python train.py --n_layer=8 --d_model=320 --n_head=5 --n_kv_head=5 --head_dim=64 --d_mlp=1280 --vocab_size=32768 --activation="gelu" --norm="layernorm" --norm_place="pre" --norm_eps=1e-05 --positions="learned" --qk_norm=false --attn_scale=0.125 --bias="all" --tie_embeddings=true --parallel_block=false --init="normal" --init_std_qkv=0.0278 --init_std_o=0.0345 --init_std_up=0.0398 --init_std_down=0.0398 --optimizer="soap_variant" --lr=0.00877 --weight_decay=0.0 --lr_head=0.00597 --grad_clip=1.0 --warmup_steps=200 --schedule="wsd" --decay_fraction=1.0 --decay_shape="linear" --final_lr_fraction=0.05 --batch_tokens=65536 --seq_len=1024 --doc_mask=true --z_loss=1e-05 --train_tokens=306100000 --steps=4671 --dataset="wikipedia_en"
Each number is 128 + 32 x the weight over the matrix's rms, rounded and kept within 0 to 255. Layers, rows and columns count from 0.

# layer 2 MLP down (transposed), 1280x320, rms 0.0398, rows 244-286, columns 240-319
[[137 182 136 159 163 151 153 197 142 130 165 120 121 181 123 160 154 132  99  62 114 114 164 188 157  49 165 128 131 116 113 171 104 112 143 144 103 106 115 139 178 169 120 151 165 119  96 174 134 105 113 148 118  95  83 114 142  78 146 123 101 118 104 107  65 149 205  69 126 109  99  86 121  72 125  96 107 203 119 116]
 [129 111 163 144 116 102 104  78 190 131  90 150  89 161 146 165  88 100  88 130 128 136 192  74  89 132 171 113 165 130 140 113 107 125 175 104 147 173  99 116 128 126  98  77 141 198  78 110  93 130 139 124 115 141 139 138 106 103  95 129 147 171 134  67  85 152 192 130 114  76 132 157 152 104 131 103 105 144  96 118]
 [103 121  71 149  50  57 101 157 133 121 134 147  94 120 167 186 164 153  97 144  99  98 169 113  98 204 117 127 114 159  84 132 143 106 102 138 135  54  82 141 118 116 152 179 101 103 133 130 143  80 114 107  82 137 145 130 151 102 161 154  97 125  66 149 127 123 148 149  88 150 148 106 139 115 185 140 109  86 156 133]
 [117  95 123 136 181 168 129 116 136 159 119 122 154 107 153 135 105 105 109 101 133 123 118 121 139 144 109 158 107  52 133  86  88 108 131 106 126 116 115 164 165 146 136 175  92 126 155 141  73  83 115 171  67 113  69 120  89  80 108 111 170 109 132 154 137 116 115 104 131 147 108 127 124  98 133 101 125 151 155 114]
 [154 131 125 119 176 113 125 126 155 127 167 167  89 151 104 132  94 140  95 154 163  97 117  89 180  88 142 142 133 144  83 136 132 143 132 133 144 163 150  98  94 123  80 155  92 116 112  94 155 179 136 132 152 120  95 155 182 138 152  84 126 173  99 182 155  96  85 127 156 150 104 181  90 152 124 151  72  87 125 123]
 [141 119 114 130 150 124 140  55 109 111 139 119 153 112 127 169 123 130 122  90 116 115 133  68 130 133 115 150 139 135 156  83 104 108 131 170 130 115 154 130 148 134 142  98  79 135 166  99 118  87 105 124 170 101 167 134 126  96 126 101 118 131  68 107 128 117 160 118 109 108 117  70 172 146 137 118 134 117  84 118]
 [102 103 143  93 131 142  87 103 162 108 137 160  95 127 158 148 137  65 140 124 143 124 111  83  80 144 164  93 131 157  95 102 115  96 133  97 124 151  98 148 140 106 124 173 148 146  98  93 123 139 141 140 167 160  82 163 117 103 112 123 142 149 127 114 101 167 107  87 169 128 120 160 104 152 134 138 118 126 233 141]
 [141 206  97 154 116  98 135 179 152 156 136 115 110 181 133 137 135 136  38 140 158 100 120 157 158  89 187 211 143 123 147 127 116 135 176 144  83 162 147 143 144 105 148  98 108 109 171 119 145 159 102 106 120 165  92 168 139 117 157 163 135 161 144  69 165 135  99 145  73 151 147 161 105 124 103 153 133 113 163 142]
 [125 157 200 138 123  91 102 122  51 135 116  80  65 156 154 109  87  93 155 123 125 177 102 109 154 143 126  54 182  88 147 134 106 105  69 111 104 112 148  96 141 123 168 171 158 156 127 119 129 119 113 147  96 111 166 140 125  99 144  97  91 108 100 196 155 105 111 151 178 178 146  98 122 144 153 101 157 146 133  71]
 [184  94 140 176 101  72 102 138 117 120 118 161 147 120 121 111 119 141  88 167 110  93 208 155 154 133 164 137 123 148 104 145 173 150 120 193 184 158  97 116 133  98  57 151  97 169 116 135 145 148 136  57 101 172  95 139 172 124 121 106 123 135  93 118 150 152 118 162 108 187  57 123 126 168 169  98 164  63 120 188]
 [112 118 118  94 149  72 139 142 143 114 158 105 126 126  88 102 130 117  90  89  84 111 159 216  92 174 131 154 107 110 121 120 163  43  96 110 115  71 134  97 155 153  99 139 118 101  88 151 121 124  78 117 179 131 155 147 110 114 156 162 123 109 134  83 104 132 169 108 132 155 109 154 147 137 170 171 154  80 135 131]
 [109  85 153 116 141  94 134 118 134 144 103 181 109 107 106  76 124  93 152 129  99  89 133 134  67 225 146  66 115 131 100 120 170 129 141 157 140 170 159 130 147 109  97  55  85 182 120 127  91 153  93 123 137 115 125 104 118 193  82 136 158 119 114  83 133 108 162 124 115 113 134 158 100 195 131 101 127 143 115 170]
 [136  84 127 120 101 113  86 168  80 121  74 144 136 150 157 104 120 118  81 107 170  62 151 108  96  73 144 126 105 107 145 103 123  92 124 160 152 131 114 134 185 147 133 153 102 207 137 101 162 183  89  90 143 145 109 154 146 131 152 125 124 109 138 156 132 123 135 123 156 104 104 105 140  85  64 112 141 105 160  91]
 [165  83 115 131  86 130 122 126 141 107 133 104 117 145 142 154 128 163 114 108 153  43 160 158 126  97  67 121 176 165 133 153 160 112 163 140 114 152 117 170 154 197 140 147  99 190 179 131  90 169 157  89 148 127 104 109 146 161 164 119 102 131 120 157 162 148 199 125 120  76 153  69  63  21  87 109 158 120 153 110]
 [134  76 172 125 118 118 128  81  87 137 144 129 134 131 159  89 108 123 151  60  65  96 140 145 148  50 131 156  51 146  57 177 161  98 176 182 146 118 149 127 142 140  71 176 118  94 167 100  98 105 171 165 140 175  99  75 157 116 129 126 116 145 181  86 175  62 184 105 166  89 147 100 119 130 161 153 186 130  92 162]
 [ 62 132 214 102 199 164 153 130 110 197  96  96 136 129 129 212 101 107  90 116 157 182 143 128 101  87 166 120 114  86 113 107  69 136 118 105 141 111 184 154 168 154 100 124 133 129  87 165 112 107 146  60 151 137 116 100 114 146 127 116 113 132 226 137 148 143 156 115 109 140 135  52  99 155  70 106 123 133 177  98]
 [ 79 160 140 118  95 148 150 112  90 129 121 153 140 105 112 142 156  81 129 117 146 135 134 143 156 124 133  59 101 185 179 105 169 126 119 130 130 112 182 122 127 157 139 145  98 102 103  83 156 122 155 172 146 142 102 162 118 171 131 126 151 161 133 167  73 125 107 127 139 167 126 169 169 141 124 118 129  85  89 147]
 [163 138 159  93 136 134 119 103  91 150 111 138 100 161 105 130  88  95 156 148 153 155 111  82  94 150 156 136 115 133 178 118  99 151  93 123 171 121 123 105  92 119 126 131 135 140 146 155 179  97 168 163 166 168 129 117 106 131 151 117 211 106 147 139  99  88 164 157 118 130  84 104 142 160 158 124 168 183  98 160]
 [121 141 136  61 126  97 108 124 121 133 156 125 162 127 141 149 163  82 114  80 107  71 137 113 117 136 124  85  44 135  80 115  98 166 120 121  92 138 132 112 139 186 124 136 162  98  91  93 139 129 141 130  85 142 148  78  92 168 127 125 147 138 103  87 100 170 152 139 132  80 161 123  82 132 126 127 105 110 129 121]
 [138 121 156 122 128 115 202 113 143 118  74 182  89 104 115 109  47  78 159 141  99  86 117 126 126 133 160  89 102 136 118 118 148 118 138 137  91 102 137 128 160  76 140 125  91 107 162 114 141  78 132 119 177 157 174  96 101 120 102 146 147 118 117  79 144 107  99 155 121 135 122 106 140 180 127  68 123  94 201 114]
 [164  69 116 100 157 120 148 118 130 162 102 121 158 181 103 138  20 150  32 107 143  95  62 171 107 110 106 119 176 141 137 137 150 152 119  87 115  83 160 161 143 102  71 140 186 171 113 188 142 122 197 172 125  93 120 111 137  70 156 165 129 162  80 158 130 169 115 105  79 135 125  88 140 117 179 105  96 121 137  90]
 [100 162 131 147 164 102 116 123 159 113 128 166 127 114 138 137  68 107 125  93 121 158 127 127 114 133 127  83 120 158  27 152 101 141 109 160  96 138  59  87 165 109 141 130 102 181 106 127  77 162  82  91 109 146  79 122 132 128 159 194 132 150 137 100 115 146 140 156 127 104 141 136  98 102 140 145 107  89 120  69]
 [145 134 116 133 191  98 141 104 115 144 141 148 121  92 114 172 134 147 116 121 178  87 135 151 155  88 142 144  99 178 103  67 133 125 117 129 109 141 127  90 168 136 106 123 188 143 178  72 139  60 117 126 128 155 149 122 212 140 146 147  54 148 117 208  76 181  75  90 181  64  92 137 144 152 130 123 100 109 183  82]
 [112 129 116 126 122 176  84 136 161  89 188 135  91 106 127 125 109 129 123 133 148 167 167 101 163 137  89 156 126 115 129 153  84  79 120 114  83 162  97 101 168  84 168 106 118  97 105 136  80 130 140  84 180 180 153 110 183 160 106 111 127  95 106 100 156 176 119  91 180 110 100 131 146 107 118 143 137 145  95 138]
 [108 144  96  88  98 111  91 122 130 128 109 165 106 157  92 100 135  86 115  87 116 131 198  88  85 148 179 115  72 106 162 134 198 135 172 120  86 169  89  50 100 117  85 153 117 183 154 160  99 101 144 119  99 145 189  79 107 152 169 169 144  86 206  91 145 143 152  76  75 105  92 119 131 142 153  92 113  83 135 108]
 [152 124 121 163 135 150 113 144  85  70 158 150  86 130  92  86 147  60 119 154 160 175  78  83 176 136 119  94 124 139 172 103 147  90  99 123 116 142 164  73 116 139 119 102 164 111 149 111 166 143 119  79  89 106  74 148  59 175 167 155  67 105  96 126 149 217  73 135 122 106 122 110  89  93 119  77 146 147  94 137]
 [149 132 108 101 107 114 188 182 172 117 108  97 129 110 153  97 133 131 103 133 152 134 138  79 119 155 113 150 142 138 135 164 120 117 123 131 177 144 127 171 131 119 177 142 130 154 117 128 143  74 180 100  94  97 140  86  89 129 142 154 102  99  87 136 144 144  77 101  97 109 218 184 162 146 103  85 135 149 131  65]
 [ 99 122 182  94 113 125 163  98 130 125 108 154  99 129 143 116  74  86 150 133 185 160 147 131 123 146 141 166  99 146 166 120 142 122 114  98 132 121 187 145  89 131  72 101 167 125 116 132 144 135 141 135 116 125 123 131 114 142 126 133 193 100 111 114 122 145 128 158 144 156  78 157 112 150 170 127 130  76 110 166]
 [188  97  96 173  49 101 112 163 141 116 121  48 114 151 149 132  54 211 101 144  94 135 150 113 123  89  93  84 170 155 104 153 181 133 152 102 112 120  87 175  98  77  82 109 152 152 102  95 102 149 103  81 118 117 160  76 101 186 123 127 110  89  90 123 120 142  97 129 187 140 116 154 182 127 106 139  88  85 123 173]
 [166  95 192 146 133 124 113 157 107 135 111 100 110 206  78 137 141 183 125 131 185 121  94 121  31  71 101 162 183 189  56 181 144 126 125 109 164  86 159  82 104  47 121  74 147  74 101 133 179 128 159 191 156  95 118 105 123 124 193 174  78 103  82 113 101 128  95 114  50 152 149 132  92 155 175 116 112 175 128  96]
 [ 94 141 150 122 112  46 179 126 122 107  77 150  87 129 133  96 158 182 102  85 109 102 138  91 108 115 149 121 148  75 140 144 168 161  84 158  98 146 111 125 187 138 134  92 102 119 119  74 135  98 131  68 152  78 167 102 125 165 157 101 123 144  87 131 114 150 168 122 179 138 134  88 108 132 144 135 179 148  86  95]
 [144 127 128 127  82 173 164 145 176 129 163 133 117 133 100 195 106 119 110 128 127 165 141 106 127 113  62 123  91 167 154 108  95 181  86 125 161 142 136 106 119 119 135 135 136 152 121  90 153 151  84 141 179 140  86 162 132 114 131 199 111 104 102 183  59  96 144 138 124 112 139 140 148  72 114 121 102 108 137 162]
 [144 148  45  95 140 156  84  50 142  84 137 120  75 127 134 133  94  86 108 107 145 180  92  80  90 147 148  55 129 157 127  53 161 114 111 129 125 111  91 150  99  84 129 158 145 104  82  99 145 191 104 156 145 139 110 102 167 133 204 116 150  90 175 106 122 159  89  88 134 177 132 135 133 174 137  78 109 120 116 164]
 [102 120 131 148 119 114 138 148 113 121 105 178 117  97 151 115 146 113 166 109  71 126 140  92  84 159 117 117 153 123 160 168  96 132  79 117  80 133 113 135 147 136 174 148  66 120 109  74 139 112 163 142  87 127 152  67 113 131  84  73 122 110 153  96 183 109 160 172  98 137 106 158 115 129 103 128 141  79 134 191]
 [139 106 131 188 107 139 142 137  95 141 125 100 116 122 104 176 178 184  83 133 111 125 154 119 192  95 116 129 126 105 131  86 122 161 123  78 151 122 121 148 129 124 140 121 152 141 101 103 139 147 123 150 182 168  95 138 105  92  74 159 152 178 152 130 151 156 174  84  66 179 148 123 142  56  92 118 123 106 162 202]
 [110  69 155 162 148 154 122 119  87 151 124  85 117 157 112 147 105  90 148 124 116  64 138 120  86  66 169 166 163 175 129 106 120 124 157 144  87 125 149 108  62 160  52 121 157 108 118 132 106 133 129 113 131 103 107 137 133 171 139 114 126 167 127 158 124  71 123 135 108 152 144 105 157 126 165 104 113 116  65 149]
 [ 88 133 136 127 137 102 138 150 130  87 116  96 111  99 153 117 153 106 159 110 125  73 186 138 124 143  76 178 115 133 137 187  86 126 145 106 127 114 130 158 154 137  84 164  82 117 110 109 176  86 152 187 118 132 112 145 125 143 107 125  70 147 133 130 182 141 141 140 167 122 116  76 101 100  67 120 114 115 107 161]
 [142 107 163 159  76  94 148 123 123 159 172 114 136 165 157 116 133 131 172 106  96 141 200 127  92 147  89 114 106 121 122 183 132 129 125 112 144  84  88  94 170 116 121 142 123 136 152  98 125 126  90 128 133 148 137 136 111 151 130 167 161  66 141 192 106 146 143 144 137 157 135 132 143 101 171  64 118 126  70 147]
 [137  92 153 139 134 104 166 104 117 158 130 139  81 146 131 141 105 111 136 112 133 134 151  97 138 148 139  95 147 187 158 137 122 119 136 143 135 137 128  52 112 123 146 131 126 130 159  98 140 103 146 152 159 100 123 127 135 151 110  83 156 149  98 132  85 123 116 158 148 163 116 126 138 143 175 120 116 146 125 137]
 [156 120 125 127  70 131 125 133 144 145 105  83 103 125 102 140 167 105 151 104 146  91 157 183 142 158  83 173  98 151  86 135 131 140 154 195 121 159 189 189 145  89  80 213 103 125 114 153 142 137 141 173  63  96 120  76 135  98 109 131 110  25  46  57 167 101 132 133 143 155 111  72 122 118 111 143 128 134 162  57]
 [176 160 131 150  84 166 111 121 121 166 163  92 133 142 143 102  70 125 151 144 147 153 105 168 116 142 103  79  74 114  95  63 140  85 100 151  78  73 158 105 141 134 149 107 114 132 166 104 125 100 117 155 142  92 124 124 110 139 142 101 112 154  88 107 134 136  80  46  87 137  98 214 108 152 115 105 116 159 123 114]
 [ 99 142 131 121 162 114 142 132  55 123  81  89 143  91  53  98  98 141 103 118 150  30 135 123 108 147 101 120 143  91 126 163 156 132 160 120 143  83 116  79 123  71 103 167 121 153 131 162  58 150 161 190 159 142  80 142 130 181 144 105 174 107 180 132 128 121 115  63 129 128 130 142  81 108 172 124 103 120 187 122]
 [169 109 159 103 123 135 121 104 133 136  97 145 147 167 148 168  52 121 167 151 188 131  67 145 181 143 146 177 161 106  95 134 157 152 157 105 158 132 164 154 108 141  57 130 111 128 105 165 144 117 149 156 130 201 106 140 106  63 142 116  75 182 111 141  78 103 132 111 134  93 142 117 142 157 137 143 122 114 174 142]]
# layer 2 MLP up, 1280x320, rms 0.0398, rows 245-286, columns 240-319
[[ 91 116 116 158 122  99 113 179 153 128 101 110  77 136 117 130 133 130  83 121  85 115  80 110 119 139 144 128 169 112 178 157 152 133  91 135 164 113  94 162 140 129  87 118  77 136 138 118 123 129 125 139 109 101 104 138 111  94 128 138 187 138 200 170 115 103 129 120 182 169 160 120 120  82  69 171 115  88 157 194]
 [116 144 162 126 188 156 145 113  64 170 124  96 179 122 116 107 149  90 137 141 151 127  73  89 164 158  96  45 100 133 175 138 114 124 136 122 136 152 132 118 116 114 160 151 143 152 123  89 141 205 118 116 107  51 145  64 143  82 126 134 132 144 144  88 153  91 107  60 215 170 169 130 133 105 123 152 153 175 115  98]
 [ 96 167 124 119  95 128 113 144 144 172 118 118 176 159 119  89 159 127 167 153 137 121 121 132 101 113 147 168 146 148 150 168 135 143 194 135  76 105 149 116 132 110 103 118  83 178 112 100 137 136 111 143  95 173 139 160 169 166 108 111 127 124 181 118  88 126 104 135  95 141  93 133 125 182 185 180 105 159 120  69]
 [198  72 112 147  85 132 177 145 127 126 107  89 124 132 115 124 163  94 158  87 118 163 151 147 122 155 104 190 171 116 116 135 111 129 120 124 153  56  98 144  93  65 155 160 134  47 143 139 117  93 117  89 126 118 113  45 132 129 114 139 167 163 145 143 130 125 147  88 138  75 115 152 109  88 124 104 159 124 135 141]
 [114 166 124 162 137 118 121 152  80 135  87 136 160  88 134  96 164 157 119 137 120 111 118 127 112 125 137 128 148  94 149  82  76 120 122  88 179 137 118 124 114 124 136 106 156 142 139 153 117 141 140 118 176 103 129 137  80 116 116 151  94 142 173 135 142 131 123 146 132  93 138 111 135 121 174 133  80 130  78 129]
 [171 158 144  95 114 108 126 111 141 136 122 165  72 135 159 141  97  73 219 103 116 108 129 125 130  95 140 103 133  61 175 131 148 132 126  98 107 128 138 117  76  88 131 103 105 106 152 149  82  99  87 138 162 150 107  67  88 146 156 142 150  91 154  83 175 106  97 100 164 153 103 117 120  93 105 167 171 132  60 123]
 [148 123 137 117 138  97 197 102 110 131  95 146 126 142 106  82  54  76 134 179 154 144 134 146 145 163 106 155 135 103 151  97 118 123 137  98 137 130 115 188 109 148 163 139 132 127 184 162 108 132 161 128 135  94 152  81 162 114 181 146  92  84 117 163 187 109  72  90 129 125 142 138  87 163 176 177  98  97 130 146]
 [129 143 125 150 131 141  98 121 139 126 145 113 155 129  97 190 131 191  85 136  84 156 149 199  80 143 131 138  93 147 127 126 137 150 116  47 122 127 189 125  94 178 164 141 122 212  61 110 152  91 108 157 152  55 107  96 151 217 104 161 179 117 143 103 165  56 160 148 146 122 120 139  91 142 139 165 104  83 125 177]
 [127 126 107 145 164  47 174 169  87 162 109 129 117 131  97 132  46 152 149  88  46  89 137 177 126 191 108 121 107  96 103  98  91 107 160 152 125 142 107 133 105 149 150  88  76 152 106  80 144 114 142 151  91 124  86 127 141 102 150 165 111  73 190  42 169  51 146 166 111 142  72  60 142 138 131  69 134 142 135 134]
 [140 106 116 147 147 143 127  72 140 101  95 147  98  84 110 128 140 184  64 135 146 109 114 114 169 189 114 138 187 149 183 157 121 134 161 128 134 185  68  97 149 147 127 152 107  94 193 104  74 186 172 126 190  55 140 176 137 146 155  68 127  89 131 154 142 114 147 109 110  88 125 173  98 101  96 143  83 101 127 149]
 [168 165  74 129 169 103 152  96 108 122 117  68  95  93 114 135 136 102 148 137 142 116 166 157 111 208 174 118 158 110 150 130 157  53 138  71 179 112  94 150 197  70 102 127 181 138 156 140 141 105 139  86  73 152 108 105 155   0 148 146 145  90 133 129  85 170 102 122 188  90 195 133 162 106 115 141 168 185 169 147]
 [113 122 126 154 100 153 107 122 138 153 131 180 154 151  69 128  63 124 140 168 127 128 154 102 149 136 161  90 155 199 164 129 147 200 144 173 194 148  45  98 138 174 113  92 191  73 177 100  50 121 159  78 174 105 125 130  93 140  88 109 110 149 121 169 147 171  91 105 138 161  98 111 173 146 126 104 171 206  63 137]
 [132 137 127  91 141  88 136  75 102 184  93 120 118 127 133 139 141 128  92 143 150 120 173 127 150 117  38 137  82 148 105 158  97  83 123 115 110 100  99  97 187 112  97  93  65 150 159  62 138 120  96 149 153 120 152 125 142  85 116 111 105  74 182 136  97 160 123 119 151 144 105 111 151 120 188 157  82 188 180 182]
 [126 106 149 164 164 169  59 147 126 133 133 132  75 129 151 134  66  91 110  22 109 124 173 127 142 144 118 141 116 141 120 130 136  60 132 177 125  82 101 119 142  70 124 129  85 148 167 118 177 155 114 159  37 147 142  83 130  90 164  85 113  58 148 156 108 125 158 120 188  97 145 121 124 144 177 103 144 103 124 156]
 [101  90 106 148 123 126 123  93 125 104 168 146 154 182  50 157 153 142 169 162 196 151 129 105 161 151 115 189 130 156  90 149 148  82 162 121  83 153 124 119 137 106 145 146 110 137 115 113  99 137 122  98  68  82 192  97 161 125 123  80  87 129 121 144 114  57 180 119 163 106 104 123 108 183 105 171  87  91 103 114]
 [123 129 107 109 105 112 122 109 184  97 138 152 126 112 136 166 153  75  73 105  82 130  99 122 171  79 112 101 119  94 154 180 122  95 192 119 145 108 120  71 100 146 130 169 128  47 145 100 131 130 165 148 139 121 146 126 171 109  76 134 175  65  58 109  98  85 103 133 132 138 110 142 130 102 154 100 160  94 151 130]
 [116 116 143 117 142  87 168 129 140 121 108 144 119 102 109 151 102 130 130 147 147 148 131  91 156 177  96 104 134  96  40 149 121 123 167 100 149  88 136 137 187 105  98  95 149 147 160 112  64  91 107  78 118  98 115 169 126 197  57 114  84 153 117 125  89 190 138 136 104 143 120  73 113  89 137 125  89  89 124 150]
 [ 94 137 139 138 172 174 204 138  92 166 125 191  92 121 135 141 124  98 110 156 152 123  90 142 179 130 103 104 155 143 126 121  97 140 121 168 133 137  80 125 130 158  95  83 150  95 133 123 119  83  85 122 140 142  81 177 166 127 128  80 145 110 153 175 145  60 127 131 124 141 116 130  92  83 110  93 103 128  76 130]
 [164 156 137  77 118 160  86 141  95 158 153 170 111 147  94 127 110 159 140 114  72 163 112 159 164 124 133 140 146 142 146  95 124 164 105 195  75  99 132 164  81 153  71 129 138  76 124 113 171 140 108 133  71 172 145 162 104 111 113  70 124 106 177  76  81 152  82 146 152 169  68 134 170 112 124 192 126 134 126 106]
 [ 95 113 152 112 152 110 135 153 113  75 120  87 128 131  99 107 173 211  77 120  27 155 164 100  92 114 175 100 103 125 109 121 209 133  97 137  98 174 147 133 150  91  73  93 124 133 142  91 141 218 102 167 141  70 109 128  65 165 118 132  43  48  50 113 143 159  66 136 100 201 161 125 169 120 115 188  58 148 105  73]
 [147  97 159 152  85  77 128 128 160 125 165 102 185 158  99 129 162 121  81  64 148 122 149 172  99  77 145 102 126 109 130 114 129 113  71 124 102  92 178 134  74 118 129 107 136  89 167 127 117 112 160 135  97 102 131 148 136 173  65 121 120 129 149 145 117  95 139 158 148 130 121 114 135 136 150 111 121 122 125 179]
 [177 108 140 161 146 210  90 205 109 100 140  84 152 117 115 134 100 116 173 138 102 133  96  85 170 154 202 154 146 136 123  80 121 124 113 153 108 155 162 173 120 113 128 139 151 102 148 159 207 130 161 159 113  74  92 151 135 121 112 116 110  98 130 120  91  78  83 166 169 167 218 145 108  55  94 151  95 142 124 179]
 [151 140 180 189 149 160  68 197 149 119 151 170 109 116 132 145 140 110 110 118 119 172 158  98 135 107 130 144 163 180 118 166 120 101 143 203 116 149  90  96  67  85 114 124 127 139 123 132  77 118 145 100 170 104 169  88 123 138 104 103 149 131  97 111  58  88 139 136 100 109 166 159  96 172 162 163 137 172  68 152]
 [181 136 150 111  73 143 134 133 184 127  82 124 131 159  84 135 159 129 105  83 136 113 149 117 148 150  91 131 127  96  84 148 140 111 136  78 113 153 129 113 129  96 147 147 128  70 119  64  85 141 150 123 102  95 182 162 128 129 158 139 143 129  54 118 125  98 142 179 112 152 137  89 129 114 111 108 125 140 104 124]
 [109 114  97 146 137 125 141  74  61 150  88 164 102  93 147 119 141 176 147 141 153 104 117 112 107 108 133 115 161 158 141 115 157 134 138 103 162 129 173 150 150 144  97 114 204 130  87 133 144 112 130 147 136  82  99 144 138 126 108 171 155 156 102 153 125 141 134 103 168 134 147 152 150 124  82 131 130 189  69 169]
 [152 103 153 133 124 146 149 132  67  84  66  87  69 109  77 159  86  53  71 130 128 161  71 109  97 155 136  72  79 119 199  82 173  71 124 156 123 135  93 159  58 146 136 192 118 142 107  99 141 132 150 129 118 111 157 112 138 149 124  71 181 216 132  93 106  83 128  94 143 173 216 102 131 136 114 115 100  82  99 112]
 [123 149 112 160  94 175 129 130 144 116 120  81 131 138 126 113 113 137 105 177 164  98 141 153 121 119 193 123 139 110 123 128 131 145 165 124 147  58 105 102 160 139  84  91  58 146 156  57 145 126 116 153 125 140 150  79 116 109 172 121 137 135 174  95 100 145 134 146 165 100 155 117  78 108 142 138 136  88 137  73]
 [161  23  81 122 109 133 125 184 199 141 134 188 173 142 102  87  93 163 102 132  97  38 161 149 113 128  85 167 115 224 115 159  86 121 134  93  77 116 151  94 102  84 159  79 141 163 151 131 167 140 180 112 153  55 157 131  90 140 109  87 129 125 187  61 123  96 156 115 175 127 115  75 156 137 124 110 169 136 117 145]
 [121 124 160  99 107 141 180 226 140 135  61 157 156 143 196  81 132 194 106 162 157 193 131 117 115 120 173 206 142 147 151 149 168 151 138 162 166 123  68 117  91 135 122  63 105 137 126  14 102  89 138 118  87 121  89 121 104  96 185 135 145 157 155 129  88 107 142  95 118 139 154  90 121 185 144 143 136 168 101 124]
 [175 112 111 144 167 121 133 133 173 139 130  95 167 134 119 207 153 176 165  79 125  98 117 154 136  69  62 182 103 112 111  95 129  65 157  91 145 141 119 119 163 129 120  83  73 162 121 163 126 164 123 167 169  88  75 122 136 145  76 155  34  95 161 145 138 128  90 163 143 110 148 139  90 129 136 116 154 123 119 138]
 [128 119 164 136 178  96 146 148  98 116  91  82  68 155 119 132 115 169  99 119 142  87  80 137 111 183 117 101 148 197 157 124  93 122 163 139  67 149  78  96 149 125 116  95 128  93 125 179 145 150 160 103  84 140 166 167 139 194 162 104  75 130 116 122 128 175 113 143  75 126 126 137 119 127 167 120 173 171  95 111]
 [128 112 143 137  99 124 149 155 106 255 174  93 178 171 133 105 145 118 143  94 104 158 148 194 152 116 114 155 167 109  81  85  36 126 114 128  74 178 103  97 147 142 123 182 150 108  81 120 240 102 112 120 115  93 128 114 177  79 189 104 189 161 185 168  89 203  89 157 186  91 110 154 122  87 154 170  93 120 144  68]
 [164 130  98  91 111 123 121 139 181  91 136 137 124 144  80 158 122 158  94  96 115  84  77 172 139 182 154 161 137 111 114 114 149 106 143 115 124 155 149 154 145 142 133 118 146  80 183 115 119 129 142 124 117 108 137 173 191 131 109 125  78 133  86 103  36 121  49  95 102 130 105 121 100 154 149 126  69 145 167  65]
 [163 170 180 119 127 148 106  76 166  98  81  97 159 117 162 123 122 192 116  95 144 122 122 154 100 112  64 124 121 169 121 115 135 114 199 125 131 190  86 140 141  95 156 164 101 133 159  96 107 106 155 150 122 161 108 110 100  79 155  65 186 122 104 106 112 114 108  89 151 104 125 142  92 122 127 119 152 106  70  63]
 [162  97 132 131 178 179 155  92 129 124 186 163 106 140 133  76  71 224 125 149 130 181 119 116 120 155 123 137 148 179 161 118 121 103 144 150 136  96 135 152 179  69 122 118  71 140  33 138 154 156 113  86 121 140 189 101  76 123 135 149 117 114 150 157  54 199 131 134 128 112  77  98  94 150 119 231 146  55 156 158]
 [135 136 136 111 123 112 170 101 212 118  98 118 105 145 122 100 137 125 117 146 100 141 101 156 143 125  74 154 142 182 174 145 125 116 149 173 139  82 112  98 141 158 152 121  86 127 107  76  80 117  76  62 113 115 127  94 116 137 162 113 185  67 130  83 209 125 114  89 121 159  60 119 151 123 122 155 163 121 155 143]
 [111 189 170 128 173 124 111  71 154 140 106 100 135  38  65  75 151 106  98  99 111 100 107 167 147 139  58  99 143 123 172 143 160 113 167 122 147 157 182 152 141 205 138 140 151 175 128 144 184 119 100 103 185 124 177 111 190  93 133 120 172 151 111 119  93 104 125 136 152 152 143  80 123 176  97 152 179 116 131  54]
 [121 142 125 156 185 137 134 128 106 141 151 186 135 137 112 118 119 133 136  48 148 123  70 126 123 149  58 153 153  97 147 127 109  94 166 116 118 148 101  99 122 114 130 151 113 159 194 153 123 107  88 117 109 130  92 116 121 152  75 130 141 102 134 148 111 198 121 134 102 141 137  97 124 123 139 112 145 136 118 123]
 [164 115 162 111 154  82 152 118 155 136 145 137 111 109 135 145 128 139 110  46  90 129 148 127  93 181 122 122 107  73  53 142 163 131 170 105 155 145 140 173 162 141 134 201 169  74 164 169 170 134 144 175 108  86 115 151 126 153 225 102 120 125  93  68 124 110 144 130 179 117 105  98  98 129 109  90 143  70 204  84]
 [150 154 107  73 120  84 184 147 117 116 120 133 109  91 163  90 152 159 126 162 145 168  76 118  75 150 149 158 137  90 108 134 122 154 176 140 107 165 169  87 144  94  90 107 144 100  98  87 186  98 133 167 118  84 167 192 122 139 125  99 136 134 158 102 119  80 143 103 150  74 100 158 138 125 151 174 149 117 142  99]
 [101 136 143 172  85 121 144  85  28 148 142 109 132  85 130 123 137 127  76 185 100  97 160 132 135 122 202 165  88  94 169 146 128 115 129  96 172 150  89 162 107  53 132  86  91 101 127  98 125 125 169 159 120 139 187 193 120 168 127 154 114 119 121 120  36  83 173  72 143 145 128 105  83  93  98  84 114 127  98 129]
 [156  97 188 140 107 165 164 104 144 160 146  75  69  69  70 121 130  51  87 105 143 118 120 144 151 136 114 180 117 124 125 163 153 142 140 120 159 114  65 146 116 181 198 109 154  99  95  99 150  99 105  89  86 125 153  93 161 110 142  95 155 130 110 140 154 163  59 163 155 113 114 144 137 158 139  93 133 134 114 124]]